Weights of a small GPT-style language model, trained from scratch on English Wikipedia: 6 heads of 64, no biases in attention or MLP.
Each number is 50 + 15 x the weight over its row's rms, rounded and kept within 0 to 99. Layers, rows and columns count from 0. The size before them is the row's rms in percent of the matrix's.

# o: layer 9 attention output (transposed), 384x384, rms 0.0343, rows 129-181, columns 64-127
# v: layer 9 attention value, 384x384, rms 0.0395, rows 130-181, columns 64-127
o129 098:64 48 54 62 30 53 38 41 39 60 27 37 35 49 59 56 65 34 48 26 89 35 78 41 49 66 47 31 44 38 30 30 49 48 35 76 49 67 24 56 54 66 67 68 69 57 63 69 46 80 71 66 29 28 72 49 74 49 69 45 66 53 23 41
v130 096:55 40 43 58 54 34 68 44 37 60 41 31 25 56 36 83 39 79 26 29 46 34 59 45 67 51 61 30 31 37 63 46 59 56 45 46 37 43 57 49 63 68 26 53 42 39 63 43 73 70 51 46 57 52 53 38 43 69 36 59 37 19 66 43
o130 094:34 53 39 60 37 62 41 57 63 36 66 92 66 43 91 22 39 25 92 64 36 46 49 48 35 57 32 61 76 71 41 41 53 36 73 61 49 66 46 47 14 32 82 45 74 62 60 46 23 34 50 45 28 46 57 39 38 44 60 54 48 65 23 61
v131 096:64 48 55 55 41 46 47 44 37 52 52 55 46 53 34 42 52 65 40 40 54 46 70 61 38 39 58 53 56 66 54 33 31 74 23 60 51 74 59 38 52 69 44 64 55 62 58 43 38 30 51 31 58 32 31 55 33 62 49 29 26 44 53 57
o131 098:35 58 43 39 68 57 52 55 57 43 40 60 57 33 55 46 66 47 44 46 45 61 26 32 58 34 41 76 45 54 52 49 74 15 67 55 59 42 16 77 48 45 45 44 62 31 48 60 53 42 41 70 49 75 69 37 61 51 62 55 68 39 33 52
v132 095:57 68 24 72 65 44 58 54 40 38 61 61 43 40 42 73 26 57 19 71 57 65 67 35 49 47 40 58 37 42 36 48 23 38 47 37 36 45 36 55 63 46 42 89 19 31 49 44 16 54 43 30 49 78 39 27 67 53 57 45 43 33 78 50
o132 101:46 34 72 39 40 58 38 32 45 48 58 29 48 68 61 51 82 33 63 41 53 48 46 72 56 31 40 53 62 54 61 46 63 51 48 54 60 47 58 61 43 55 55 31 70 67 54 56 73 54 60 53 41 38 62 60 46 73 54 52 48 47 13 58
v133 099:61 63 04 52 23 70 66 47 37 68 45 59 67 33 56 24 42 70 38 35 33 57 49 66 61 64 56 47 65 65 39 42 48 55 52 12 36 67 90 81 63 49 59 65 43 30 46 44 65 54 82 22 32 37 71 64 11 35 55 50 52 62 44 39
o133 089:48 51 84 32 65 28 37 38 37 63 64 42 50 60 33 63 44 24 57 75 46 63 44 40 55 53 57 46 27 33 57 60 63 34 48 74 59 27 24 24 34 46 55 40 72 93 45 53 42 52 41 54 64 55 32 34 63 49 26 58 35 45 65 31
v134 097:46 30 54 61 66 53 53 68 52 68 63 57 14 58 43 53 66 24 47 71 30 32 54 27 61 60 50 54 38 68 69 32 63 58 45 65 58 46 22 46 48 51 27 47 31 57 55 48 44 30 75 63 50 42 63 87 36 69 38 46 57 65 69 63
o134 095:44 71 36 43 36 33 69 30 15 31 57 57 69 48 65 44 15 99 47 46 64 79 49 52 36 59 22 41 70 29 61 63 49 52 47 35 40 46 75 28 44 57 66 63 59 59 43 59 66 66 41 60 35 64 49 35 76 38 53 67 50 63 45 45
v135 104:79 30 43 54 35 48 48 52 81 40 50 80 60 54 61 48 40 11 45 41 50 46 49 45 46 65 60 68 55 61 28 28 69 44 39 62 56 52 22 49 83 70 56 29 60 65 88 45 59 49 44 45 45 36 51 56 45 57 74 41 49 38 50 53
o135 103:33 45 51 50 63 73 59 56 32 70 48 30 45 41 58 36 50 76 50 50 44 52 30 39 60 44 72 27 70 43 64 48 20 56 62 44 57 26 72 64 19 43 22 67 21 43 15 51 39 69 48 52 58 34 24 67 50 55 43 51 53 76 49 56
v136 101:59 59 54 51 25 42 41 42 71 66 44 43 81 55 42 52 55 91 24 32 29 52 56 43 68 45 50 33 78 26 52 62 43 61 51 56 43 40 43 59 69 52 46 52 43 58 51 66 62 41 29 64 46 77 49 47 60 65 39 32 83 63 65 34
o136 103:47 31 45 31 66 55 42 48 34 56 44 49 27 38 60 53 45 18 77 64 92 33 43 50 43 46 55 62 36 64 49 49 69 47 61 52 58 64 62 47 43 34 61 54 42 43 33 35 79 51 67 50 60 35 34 54 51 31 47 46 30 40 50 59
v137 088:41 63 79 36 41 60 59 60 47 70 53 71 52 31 53 37 46 60 61 44 24 54 56 50 65 57 73 37 50 46 47 46 46 51 41 57 51 36 57 49 40 77 39 35 39 61 40 45 14 45 48 55 54 47 34 38 46 30 38 52 32 81 46 61
o137 093:58 40 16 40 68 36 59 45 41 36 38 26 58 66 61 71 46 31 30 70 47 67 43 63 47 67 46 75 54 49 45 53 53 53 71 39 49 67 31 53 71 46 62 52 59 35 46 29 76 52 43 56 49 60 68 71 37 74 61 64 74 37 37 47
v138 098:52 49 64 65 33 56 60 51 61 41 72 55 66 38 52 43 44 48 45 54 56 41 26 61 64 42 39 67 55 34 48 20 66 33 28 54 44 79 46 39 62 37 68 41 27 45 32 39 49 30 52 31 59 30 57 12 53 51 24 56 56 68 43 33
o138 104:58 37 28 41 43 50 61 60 32 56 20 60 47 48 47 52 64 59 61 66 29 69 57 32 41 51 68 51 62 57 40 62 62 52 68 56 58 41 66 66 47 98 44 26 64 43 70 73 56 62 44 52 06 66 34 63 30 46 59 53 34 18 45 46
v139 101:61 69 30 58 36 68 55 49 65 84 40 53 54 51 57 44 73 57 82 36 73 43 33 45 39 46 52 67 52 43 59 31 37 66 55 75 67 16 71 44 67 24 37 30 44 55 46 50 50 55 63 47 76 55 37 45 53 60 49 40 60 28 57 70
o139 098:51 12 54 49 42 49 33 37 24 35 67 65 35 54 41 44 24 49 42 55 20 53 55 61 68 69 57 42 46 66 43 81 80 44 55 27 52 75 32 44 35 53 45 53 42 46 39 49 47 06 35 56 16 54 45 59 55 27 34 54 34 63 60 23
v140 091:44 66 45 50 30 56 26 46 48 51 37 63 42 59 59 62 20 41 45 47 49 23 35 79 45 75 37 40 56 29 42 60 69 27 53 47 88 23 26 56 55 46 40 27 35 39 33 52 51 68 30 65 24 86 46 29 68 69 63 46 68 49 38 65
o140 095:22 54 52 22 56 34 39 83 40 39 76 54 52 55 43 48 72 53 33 41 46 62 84 32 55 29 62 44 43 66 48 56 25 57 39 69 35 70 79 58 56 29 64 65 59 57 39 33 49 58 58 53 65 42 49 85 21 41 49 45 52 42 60 38
v141 092:67 46 19 54 39 70 53 33 26 55 70 35 39 55 48 61 43 27 55 36 57 36 22 38 40 56 61 65 68 70 42 53 55 35 58 42 66 38 66 66 41 20 49 51 63 52 65 19 51 40 78 52 64 64 41 23 42 53 40 60 71 43 41 67
o141 094:26 54 59 34 52 43 38 49 49 59 53 42 46 31 54 46 41 64 35 62 47 47 79 86 33 40 50 48 43 47 68 54 52 69 45 71 60 49 40 41 48 52 64 47 32 67 48 77 39 69 12 52 43 48 40 73 51 48 58 46 28 41 54 34
v142 091:34 54 47 72 77 55 40 52 63 24 53 55 25 76 56 69 55 40 63 62 31 42 58 46 49 51 31 54 38 42 66 36 30 70 38 52 69 58 64 44 41 37 42 51 58 46 00 24 61 45 66 64 72 52 34 72 65 64 38 16 27 49 43 60
o142 091:62 59 45 30 45 58 44 57 56 78 68 65 48 26 38 56 36 65 36 41 71 60 46 40 45 62 72 62 60 77 44 69 62 31 60 54 56 31 45 69 55 49 30 66 59 51 84 73 37 46 29 41 42 44 77 22 58 48 55 73 81 55 60 49
v143 095:41 47 66 71 49 58 51 65 66 45 29 59 31 52 32 64 58 42 62 59 58 51 62 76 66 59 61 34 55 27 63 73 52 40 32 55 34 45 41 28 49 61 66 57 56 19 34 24 35 39 43 43 55 44 56 66 53 42 79 67 69 59 45 27
o143 096:51 61 48 58 69 41 58 69 44 49 75 31 56 28 57 39 43 60 52 36 27 49 31 39 33 44 50 49 67 65 18 35 72 67 69 48 66 59 51 62 53 49 38 47 40 69 50 71 76 51 66 38 55 65 50 44 53 67 01 18 23 35 55 67
v144 103:56 60 22 50 47 55 66 75 66 96 67 45 68 63 62 50 62 55 39 34 54 57 38 29 35 66 24 48 58 49 33 50 77 51 45 66 65 44 43 69 40 63 30 49 70 56 66 54 21 35 43 59 41 37 51 23 42 54 45 71 40 49 21 37
o144 106:45 27 64 62 25 46 31 20 43 27 34 46 33 48 32 47 40 55 58 60 25 44 46 57 43 41 68 51 49 39 67 54 14 41 69 40 28 75 57 04 40 54 79 61 25 41 50 36 51 61 74 41 70 44 49 74 42 37 59 45 46 63 50 50
v145 092:29 27 39 41 30 43 33 52 71 40 18 68 49 49 68 48 57 40 19 77 62 59 45 82 44 77 53 29 56 32 38 56 55 61 60 72 39 38 54 59 41 69 54 50 49 09 37 73 57 84 79 54 37 69 48 44 40 43 53 55 04 51 65 41
o145 095:67 65 56 55 53 33 75 53 50 40 85 24 34 42 57 68 48 55 73 27 46 55 55 25 47 21 39 56 55 56 49 42 61 31 37 36 74 50 39 38 43 55 62 56 36 79 52 22 33 52 47 35 50 59 41 70 73 64 66 58 72 50 25 56
v146 100:77 29 58 56 51 71 23 46 78 23 19 55 45 55 45 58 49 44 46 54 41 65 38 57 47 53 50 63 12 59 65 46 48 56 52 42 64 31 58 79 25 58 56 43 28 47 46 56 39 56 55 83 64 51 49 38 40 75 35 42 49 52 55 27
o146 096:33 80 55 52 56 30 79 48 37 72 68 86 56 43 44 53 40 56 43 60 77 40 57 41 29 58 46 33 66 39 48 54 64 62 42 48 33 83 43 28 47 59 42 44 57 35 47 38 48 42 41 31 30 44 59 81 64 16 63 62 55 49 27 79
v147 100:28 58 45 71 66 49 36 19 79 64 42 46 42 50 45 51 52 30 48 63 45 69 80 68 48 91 57 58 60 56 38 56 70 87 56 58 56 50 70 43 40 63 58 38 49 57 53 51 52 64 53 55 39 29 37 65 56 80 64 43 37 29 25 49
o147 099:67 57 58 47 36 45 59 83 52 46 42 63 59 47 54 25 55 67 47 31 67 45 23 36 63 41 61 34 34 39 61 35 34 14 52 42 56 52 41 55 71 42 50 47 40 48 58 49 62 32 53 31 47 62 49 26 29 29 43 63 61 71 76 39
v148 094:31 60 48 41 50 61 71 44 30 52 26 56 54 82 84 38 39 57 35 42 40 41 39 61 46 58 40 41 61 48 06 39 24 60 62 44 49 50 44 27 32 51 43 68 55 66 43 90 47 74 42 52 66 43 45 27 71 65 34 53 49 42 61 46
o148 099:60 60 56 42 48 53 29 40 50 41 71 35 42 16 48 88 58 31 68 48 67 50 68 27 52 31 53 57 51 59 88 59 71 47 41 65 44 37 62 62 69 35 65 31 39 41 42 43 61 45 61 41 19 63 49 54 30 31 79 51 68 42 39 56
v149 096:41 32 51 45 40 58 51 50 43 90 67 50 56 42 52 12 68 30 18 38 54 61 40 57 36 46 50 19 41 72 37 50 47 66 81 39 65 46 32 56 60 78 54 30 64 49 50 40 43 65 77 77 51 63 32 62 47 34 46 43 50 54 60 92
o149 096:49 60 45 51 88 57 49 59 51 24 43 48 37 52 36 46 44 62 74 45 56 28 24 34 60 37 50 70 26 63 67 75 62 38 18 63 35 67 77 57 45 40 36 70 48 46 53 61 60 37 42 31 52 46 63 44 54 57 66 38 57 45 34 18
v150 093:46 24 61 64 36 62 67 42 63 53 24 49 21 59 45 46 57 61 54 32 38 51 73 33 57 35 42 48 41 62 40 55 47 30 21 39 61 56 51 57 56 29 63 48 93 53 67 42 68 51 51 36 61 39 45 39 42 68 32 56 62 45 44 44
o150 102:55 76 31 40 49 51 60 47 41 54 83 52 69 42 59 64 58 39 57 66 63 39 28 65 54 67 52 49 50 48 74 30 62 56 86 39 36 63 47 39 55 67 54 35 15 45 34 55 35 53 40 53 45 28 67 61 45 43 81 59 53 50 33 63
v151 098:61 46 50 48 55 26 57 42 46 50 24 35 47 71 16 30 63 55 50 56 36 42 51 35 69 40 73 39 72 80 59 46 59 76 62 64 40 62 29 75 62 51 67 57 45 42 51 54 32 50 65 28 66 32 63 40 60 58 47 67 46 72 59 54
o151 100:43 55 77 56 56 69 47 66 56 35 75 61 60 29 71 64 54 50 76 52 46 61 74 48 42 74 40 63 30 45 29 48 49 41 36 29 54 46 77 39 56 64 35 44 45 67 53 46 55 44 36 64 39 30 37 50 49 35 56 34 35 33 39 29
v152 092:79 59 60 61 45 40 49 48 32 62 42 53 57 72 68 56 25 30 40 53 27 45 67 42 39 35 62 53 41 40 48 50 48 33 62 52 64 80 83 77 44 50 55 10 46 45 18 28 62 50 38 42 56 36 31 58 51 56 41 46 48 43 44 30
o152 099:20 39 33 56 58 65 56 59 61 49 41 64 40 36 35 51 62 65 52 34 49 61 52 62 43 42 37 47 67 65 35 56 56 73 39 29 51 23 28 14 56 39 51 85 50 45 65 68 31 38 73 42 37 47 64 46 36 35 63 71 61 49 65 65
v153 097:86 48 45 50 46 59 22 44 73 46 37 28 48 32 51 48 39 63 62 46 62 49 59 49 72 41 60 72 63 55 59 58 40 43 77 45 48 67 75 44 59 46 67 46 46 61 79 35 51 39 73 82 29 51 33 50 76 40 39 47 56 48 59 36
o153 096:20 38 44 63 43 38 72 59 13 38 54 74 40 62 36 42 55 43 31 41 31 55 44 45 32 72 53 22 30 52 45 29 63 63 02 58 76 42 56 78 40 64 23 72 68 46 35 47 66 62 33 40 65 55 48 48 35 60 71 48 51 37 28 70
v154 100:39 39 70 70 34 91 55 32 48 31 34 70 67 48 68 44 61 65 79 70 70 79 20 69 61 33 55 82 67 89 57 54 47 39 42 27 52 72 55 60 61 32 49 89 59 71 32 57 65 40 68 31 38 60 61 51 45 52 60 75 39 10 43 29
o154 102:80 39 16 28 52 19 38 76 46 82 56 42 35 45 34 52 45 18 20 41 31 22 75 30 42 51 56 36 35 27 60 44 54 36 65 61 40 25 43 31 42 64 42 23 46 49 65 54 22 52 22 45 61 25 54 57 59 52 30 30 55 77 61 75
v155 096:65 75 42 28 59 49 55 78 49 51 68 51 53 45 55 32 26 65 43 49 63 43 47 36 53 29 36 50 47 65 58 47 43 45 42 40 69 79 37 90 58 31 40 74 48 44 56 54 52 25 30 28 84 51 59 65 44 39 45 46 84 69 25 52
o155 093:40 54 62 72 57 72 48 20 40 67 43 39 45 47 34 45 68 44 64 46 63 74 41 58 43 76 64 55 59 46 47 48 53 55 45 44 39 26 62 22 36 66 45 52 46 69 46 41 34 67 45 40 42 33 59 41 73 46 73 61 28 23 54 61
v156 095:48 28 27 35 54 41 24 55 71 43 38 70 08 58 79 44 44 57 26 30 50 61 42 53 59 79 54 28 39 54 26 41 58 36 54 55 59 41 18 48 50 63 49 59 40 36 51 43 33 53 40 63 45 68 52 75 48 45 56 30 65 16 89 49
o156 095:51 51 75 69 57 45 53 32 42 64 69 40 63 58 43 72 72 45 51 58 40 35 67 55 63 19 42 55 66 28 73 49 50 72 53 48 38 65 84 34 64 29 58 28 61 40 61 48 66 63 53 50 46 59 40 41 56 58 44 50 66 68 35 39
v157 096:41 42 71 32 68 48 58 58 52 47 70 20 42 21 22 51 79 50 68 52 69 48 14 48 60 45 53 68 57 73 43 78 47 56 54 59 46 23 38 62 37 71 42 55 44 40 48 09 41 45 53 64 52 56 44 34 48 31 37 33 59 25 46 60
o157 095:59 78 52 66 51 59 51 32 55 57 35 60 48 49 55 56 32 45 34 63 27 68 72 50 41 31 36 47 48 31 40 28 56 56 60 46 54 87 42 53 71 45 53 56 44 37 36 99 48 57 59 58 24 53 45 75 52 74 52 66 44 78 40 57
v158 098:35 55 17 11 35 53 45 43 72 32 70 54 53 54 56 45 37 73 45 42 56 41 63 58 17 41 51 61 40 75 65 43 43 49 49 66 46 90 73 42 55 60 63 74 69 60 38 70 65 45 56 57 56 49 45 47 33 48 25 41 71 18 59 34
o158 096:64 26 78 75 73 51 55 74 32 57 43 49 49 55 50 69 62 50 45 55 72 53 35 53 53 53 60 34 41 36 43 50 47 49 39 43 60 13 29 59 39 34 17 49 34 33 67 43 43 61 30 34 63 52 63 38 69 34 75 56 36 54 32 74
v159 098:99 50 52 67 58 65 54 27 56 47 75 36 40 53 48 70 53 28 49 47 46 22 58 61 31 71 60 65 58 56 76 37 31 41 29 29 64 30 45 66 54 27 32 58 57 37 77 28 43 57 23 34 51 55 47 46 52 31 45 43 90 51 49 70
o159 094:00 55 49 43 26 49 52 46 57 52 35 42 58 46 41 25 36 83 37 50 62 69 03 33 53 36 45 50 44 44 49 46 38 56 66 74 33 51 44 40 50 75 57 45 56 54 50 67 55 55 67 89 49 23 65 41 47 59 55 58 21 45 51 37
v160 106:55 81 75 51 50 75 48 65 44 57 39 72 48 53 49 68 63 52 96 37 46 63 45 49 38 40 69 44 50 55 57 70 49 57 41 35 56 42 52 41 57 27 28 57 18 64 58 28 44 90 39 67 56 53 35 54 22 60 37 44 67 34 88 71
o160 102:45 22 31 43 60 52 40 41 71 44 52 15 45 47 58 25 43 51 21 58 50 28 51 50 51 64 24 74 73 66 37 54 50 48 50 55 27 72 35 56 48 68 66 36 68 36 45 75 56 12 54 45 40 59 68 49 73 32 50 59 56 61 12 37
v161 095:74 44 27 67 35 28 40 73 81 77 32 76 33 66 29 46 57 50 56 44 40 67 41 67 23 46 45 54 44 57 68 57 35 78 65 58 29 31 47 40 46 49 38 60 66 44 43 59 57 30 67 39 56 45 72 49 29 37 62 66 56 46 62 53
o161 099:46 66 80 40 44 76 46 36 38 24 78 35 62 30 59 47 39 49 16 43 49 37 47 38 70 51 55 55 45 54 49 42 76 40 29 45 82 59 55 41 54 37 58 40 27 39 44 51 34 76 36 57 47 70 67 45 56 68 43 42 31 57 45 49
v162 097:55 41 65 53 18 35 46 72 68 32 40 69 68 59 68 56 22 53 44 34 53 57 44 72 28 66 71 72 42 51 62 43 37 44 50 61 64 39 45 65 43 66 41 46 34 76 62 64 70 54 34 75 27 65 46 22 64 55 66 34 44 41 56 24
o162 093:39 70 56 58 84 59 28 51 42 51 83 32 36 38 34 45 76 48 43 43 39 56 50 50 58 31 33 45 59 45 20 71 43 63 51 57 44 58 61 51 45 29 78 49 53 26 31 35 29 45 70 22 96 41 64 76 34 40 44 58 43 36 75 70
v163 095:22 78 54 28 60 29 47 49 35 30 48 54 47 38 35 53 46 40 52 56 51 27 65 68 56 40 50 84 53 55 33 68 63 39 26 71 51 75 54 29 47 49 47 50 73 35 70 41 53 35 54 45 54 55 62 60 44 45 41 53 53 69 40 44
o163 096:85 27 46 82 48 62 58 38 58 77 49 41 72 49 64 50 66 51 54 50 55 43 41 37 57 68 58 37 43 73 59 17 32 54 80 35 56 30 44 55 52 49 39 51 44 41 25 47 61 59 58 44 49 37 25 68 53 46 66 49 27 33 36 59
v164 092:31 57 57 32 82 45 77 44 56 40 23 56 21 31 67 40 37 67 46 38 55 47 65 42 59 55 63 38 72 49 34 70 48 36 56 35 58 41 50 64 64 48 71 25 32 73 66 28 51 42 27 42 67 50 66 45 42 36 42 56 76 75 59 44
o164 092:67 61 55 58 40 58 55 58 57 52 71 32 76 59 37 55 54 52 72 56 54 48 54 65 38 43 45 54 31 46 65 33 58 71 54 57 49 87 43 35 60 45 41 55 61 30 24 66 50 73 68 58 44 47 34 65 49 72 63 41 38 21 51 41
v165 094:39 55 60 48 44 49 61 66 66 48 67 35 58 42 41 45 40 46 27 45 19 58 72 63 81 42 52 47 57 24 16 61 55 51 61 48 55 56 36 53 72 41 52 55 49 64 59 67 21 68 46 54 59 53 29 46 74 35 82 38 44 49 55 63
o165 094:68 73 41 53 61 53 61 35 44 64 27 76 50 53 56 37 31 66 82 58 60 35 37 44 43 57 32 31 37 50 80 49 35 37 30 54 62 47 77 33 43 75 56 39 34 54 42 41 72 34 42 45 44 51 72 45 41 50 28 53 45 50 51 37
v166 098:68 72 33 55 46 45 30 68 53 26 75 38 50 15 55 60 43 41 57 36 35 30 66 57 43 64 14 50 72 62 51 65 56 44 53 63 42 43 53 49 61 42 54 54 57 42 54 38 45 36 35 49 46 40 56 55 54 51 58 28 48 52 62 72
o166 098:39 42 42 41 57 60 80 51 65 62 68 60 45 81 50 39 55 59 35 45 76 70 33 44 84 42 78 44 47 24 61 33 40 58 50 44 48 72 53 54 34 60 42 61 54 52 60 41 43 68 50 26 43 53 48 47 51 21 32 72 70 38 22 30
v167 092:51 74 51 84 63 34 58 59 69 40 43 12 48 72 48 30 66 51 55 56 50 49 56 45 77 52 52 83 50 69 53 35 24 73 32 36 40 56 60 33 62 30 57 45 64 64 73 40 57 42 38 54 44 50 45 46 58 55 61 49 69 43 64 60
o167 101:52 34 50 41 23 35 37 53 42 52 58 79 56 50 60 44 42 47 42 35 65 47 44 28 41 43 53 30 51 42 54 60 54 30 57 52 64 70 58 65 45 44 47 46 42 42 31 58 40 47 57 62 58 39 70 46 60 56 45 50 46 48 34 30
v168 095:61 67 58 66 70 41 33 59 34 50 45 45 24 55 46 65 54 63 74 62 58 32 54 54 74 38 51 30 38 46 49 23 25 74 56 46 51 55 50 41 57 49 41 44 72 68 35 30 72 32 21 25 61 14 48 49 95 40 64 40 38 58 57 42
o168 104:36 46 37 49 55 49 70 48 74 34 54 37 61 37 73 59 43 31 35 55 55 68 49 57 50 77 47 66 41 43 55 69 62 45 54 60 47 47 61 79 41 57 51 71 32 32 57 73 53 93 78 64 40 49 56 45 14 59 34 36 68 61 36 66
v169 100:50 42 28 64 89 52 44 45 48 97 71 45 44 66 38 54 48 83 61 38 60 38 47 54 25 38 52 45 48 74 57 51 50 43 39 65 49 47 36 40 44 32 44 53 27 45 74 23 44 72 52 56 54 57 22 47 43 34 55 28 42 51 71 44
o169 100:51 61 74 80 19 30 32 57 48 07 40 36 57 45 49 38 45 33 10 71 43 59 42 43 46 70 62 67 52 15 49 46 37 48 42 40 59 64 77 64 52 62 46 37 77 62 39 73 48 40 55 83 51 50 58 57 53 69 52 84 64 50 37 53
v170 097:37 33 63 42 37 54 66 24 64 69 30 51 33 44 75 46 36 27 48 60 55 71 61 47 46 53 78 65 33 44 57 24 55 46 65 04 52 33 47 48 39 65 62 66 43 41 40 61 65 48 45 30 46 54 31 52 73 43 44 56 66 19 43 35
o170 097:51 47 48 49 61 56 20 58 23 39 56 43 57 53 20 48 67 60 34 60 42 40 45 58 49 41 05 33 51 54 62 68 40 77 48 89 38 51 38 48 60 43 58 30 32 44 53 41 34 50 72 68 31 52 63 63 33 75 58 38 36 85 64 37
v171 102:64 19 51 79 62 63 45 39 68 35 48 29 34 63 75 59 49 78 27 36 54 45 43 55 45 40 43 49 55 48 52 52 25 30 79 48 31 40 49 52 44 75 53 59 15 53 35 65 57 23 42 35 41 41 46 28 65 53 47 49 76 51 55 26
o171 100:55 87 46 36 64 39 42 37 36 69 27 50 55 35 28 36 37 40 65 60 71 36 44 46 49 60 62 66 43 39 51 40 43 61 04 65 48 65 56 48 47 28 40 53 68 62 38 42 22 56 59 61 66 66 72 80 53 53 50 62 24 48 49 67
v172 096:75 15 63 71 83 44 53 20 42 33 59 37 76 51 27 39 38 54 34 21 48 73 39 39 58 38 57 41 52 51 72 39 34 53 25 64 38 53 47 64 34 69 40 69 23 18 68 38 40 59 50 52 32 48 68 34 37 36 60 45 05 57 52 74
o172 098:24 78 31 24 20 52 69 79 47 58 57 54 29 51 63 74 73 50 75 82 46 44 72 74 46 55 42 80 37 49 31 56 49 37 77 43 40 46 36 35 65 39 53 49 59 68 31 66 65 46 58 53 59 64 34 78 58 68 44 47 81 42 45 26
v173 100:58 74 56 42 60 66 63 60 33 49 57 19 30 50 30 24 55 71 68 60 66 38 54 48 49 57 49 38 30 69 64 56 23 59 39 22 40 43 38 56 64 00 65 39 18 50 61 50 39 68 32 53 72 31 55 42 63 43 56 16 78 51 55 46
o173 097:61 22 46 73 54 25 42 51 51 30 40 81 78 38 66 44 35 41 46 41 52 34 49 61 46 28 58 69 81 49 35 37 62 42 34 83 53 79 66 43 59 91 57 53 69 53 37 58 58 37 61 29 32 61 41 63 43 39 55 92 30 46 50 66
v174 095:60 57 50 38 44 68 40 37 56 34 41 61 45 29 85 44 50 40 35 42 53 47 40 68 49 72 48 38 54 18 65 58 37 56 75 59 46 30 67 70 48 42 40 73 61 35 76 43 52 21 48 44 68 61 44 60 74 75 53 46 71 92 67 49
o174 091:43 38 57 53 77 57 46 54 42 44 65 11 59 78 35 53 68 57 63 67 60 58 40 29 68 26 55 50 56 92 42 42 66 45 14 60 46 41 26 36 73 47 41 15 44 66 47 66 45 69 49 46 45 51 73 29 45 23 53 65 29 23 56 58
v175 097:69 64 55 55 64 48 18 50 34 69 68 42 60 55 33 69 69 54 69 32 55 38 48 42 28 43 34 53 00 40 52 55 17 76 39 63 75 43 73 59 53 65 42 60 55 44 52 62 68 38 63 11 37 33 53 56 60 36 61 72 40 55 52 69
o175 100:30 56 36 59 55 51 74 51 41 36 45 41 21 62 80 33 55 29 09 58 59 55 62 55 73 48 47 54 73 57 37 49 53 19 69 30 42 33 39 31 46 41 43 63 48 52 23 49 47 78 51 75 76 64 56 33 29 75 47 47 72 63 50 38
v176 092:38 57 51 51 60 84 31 36 46 61 51 45 52 43 54 47 78 37 32 59 70 50 38 45 47 67 68 55 31 39 43 54 05 42 43 36 46 49 53 22 45 90 63 61 57 42 55 52 56 30 50 61 72 38 35 56 63 64 55 40 49 67 81 63
o176 098:49 22 72 47 47 19 68 35 71 37 51 40 55 59 35 55 35 89 39 44 43 52 58 55 27 32 52 36 44 77 57 31 78 37 55 64 45 55 55 63 43 19 49 38 30 46 47 55 49 71 57 49 40 52 57 56 46 32 45 57 52 48 36 37
v177 097:52 45 48 26 13 78 40 59 46 31 69 51 52 70 35 54 36 48 41 36 58 35 33 73 32 70 61 64 45 51 46 56 68 36 74 36 56 28 83 66 50 44 52 40 60 64 61 46 49 58 57 43 38 69 53 41 22 35 50 69 70 39 57 33
o177 097:48 31 54 54 74 21 53 56 43 70 26 62 33 38 64 35 74 52 36 78 52 44 47 52 61 35 55 50 58 33 57 51 28 62 29 70 40 66 19 40 52 39 50 59 33 40 57 63 45 52 52 32 70 54 65 65 80 56 54 29 56 66 44 42
v178 095:36 51 28 35 39 42 22 62 59 45 43 39 57 55 60 50 73 71 78 45 42 64 87 80 68 40 43 48 38 59 73 22 53 48 53 59 49 66 52 49 87 70 42 66 34 65 35 32 39 28 54 43 70 42 59 49 62 43 54 60 31 60 02 36
o178 099:67 67 87 48 40 44 83 53 30 33 56 48 35 42 38 44 45 37 29 51 56 47 12 25 31 56 58 51 66 37 35 59 34 70 52 40 58 35 31 47 01 45 48 47 68 36 75 56 69 58 44 67 40 42 47 48 58 52 41 41 63 51 71 48
v179 091:64 47 39 65 53 68 65 34 62 49 88 74 46 49 59 45 48 38 48 47 33 61 62 53 00 67 62 62 40 65 35 39 52 25 42 26 47 22 82 44 27 40 81 65 53 55 40 60 51 28 64 53 44 67 34 47 32 57 33 48 62 58 43 44
o179 090:37 21 69 33 27 36 47 50 31 56 31 38 64 44 38 48 54 44 35 62 59 21 59 73 99 48 43 47 64 40 68 50 29 76 38 78 38 77 26 51 65 57 26 41 55 37 60 70 49 63 31 49 70 30 69 66 63 56 48 56 51 67 69 62
v180 101:62 58 64 40 74 53 28 39 30 47 61 49 64 56 64 57 58 56 68 13 54 66 08 46 62 37 65 38 61 37 38 24 40 70 45 59 45 64 54 38 53 51 66 55 69 57 70 58 59 73 42 26 68 30 61 62 52 73 58 32 71 49 57 44
o180 098:43 53 45 58 44 75 48 57 57 51 38 56 43 43 09 38 51 42 18 78 42 24 70 53 59 60 51 64 39 64 64 71 63 27 43 45 43 30 48 66 48 70 09 68 47 31 37 45 34 40 48 68 24 55 34 25 55 35 36 46 19 51 64 72
v181 096:38 69 62 66 40 35 49 48 24 19 76 42 30 85 37 45 43 52 34 49 56 27 54 33 39 54 49 35 44 77 48 62 38 19 40 51 51 47 41 55 72 57 48 46 34 27 38 19 42 34 56 45 55 63 62 47 43 54 68 72 53 52 59 59
o181 099:59 35 35 40 81 53 58 71 46 67 42 52 55 35 58 62 45 34 38 36 23 57 47 72 52 46 49 61 50 48 40 36 51 74 72 45 42 41 47 31 29 44 51 59 66 71 62 69 44 64 39 56 26 48 53 56 58 56 47 43 58 42 46 47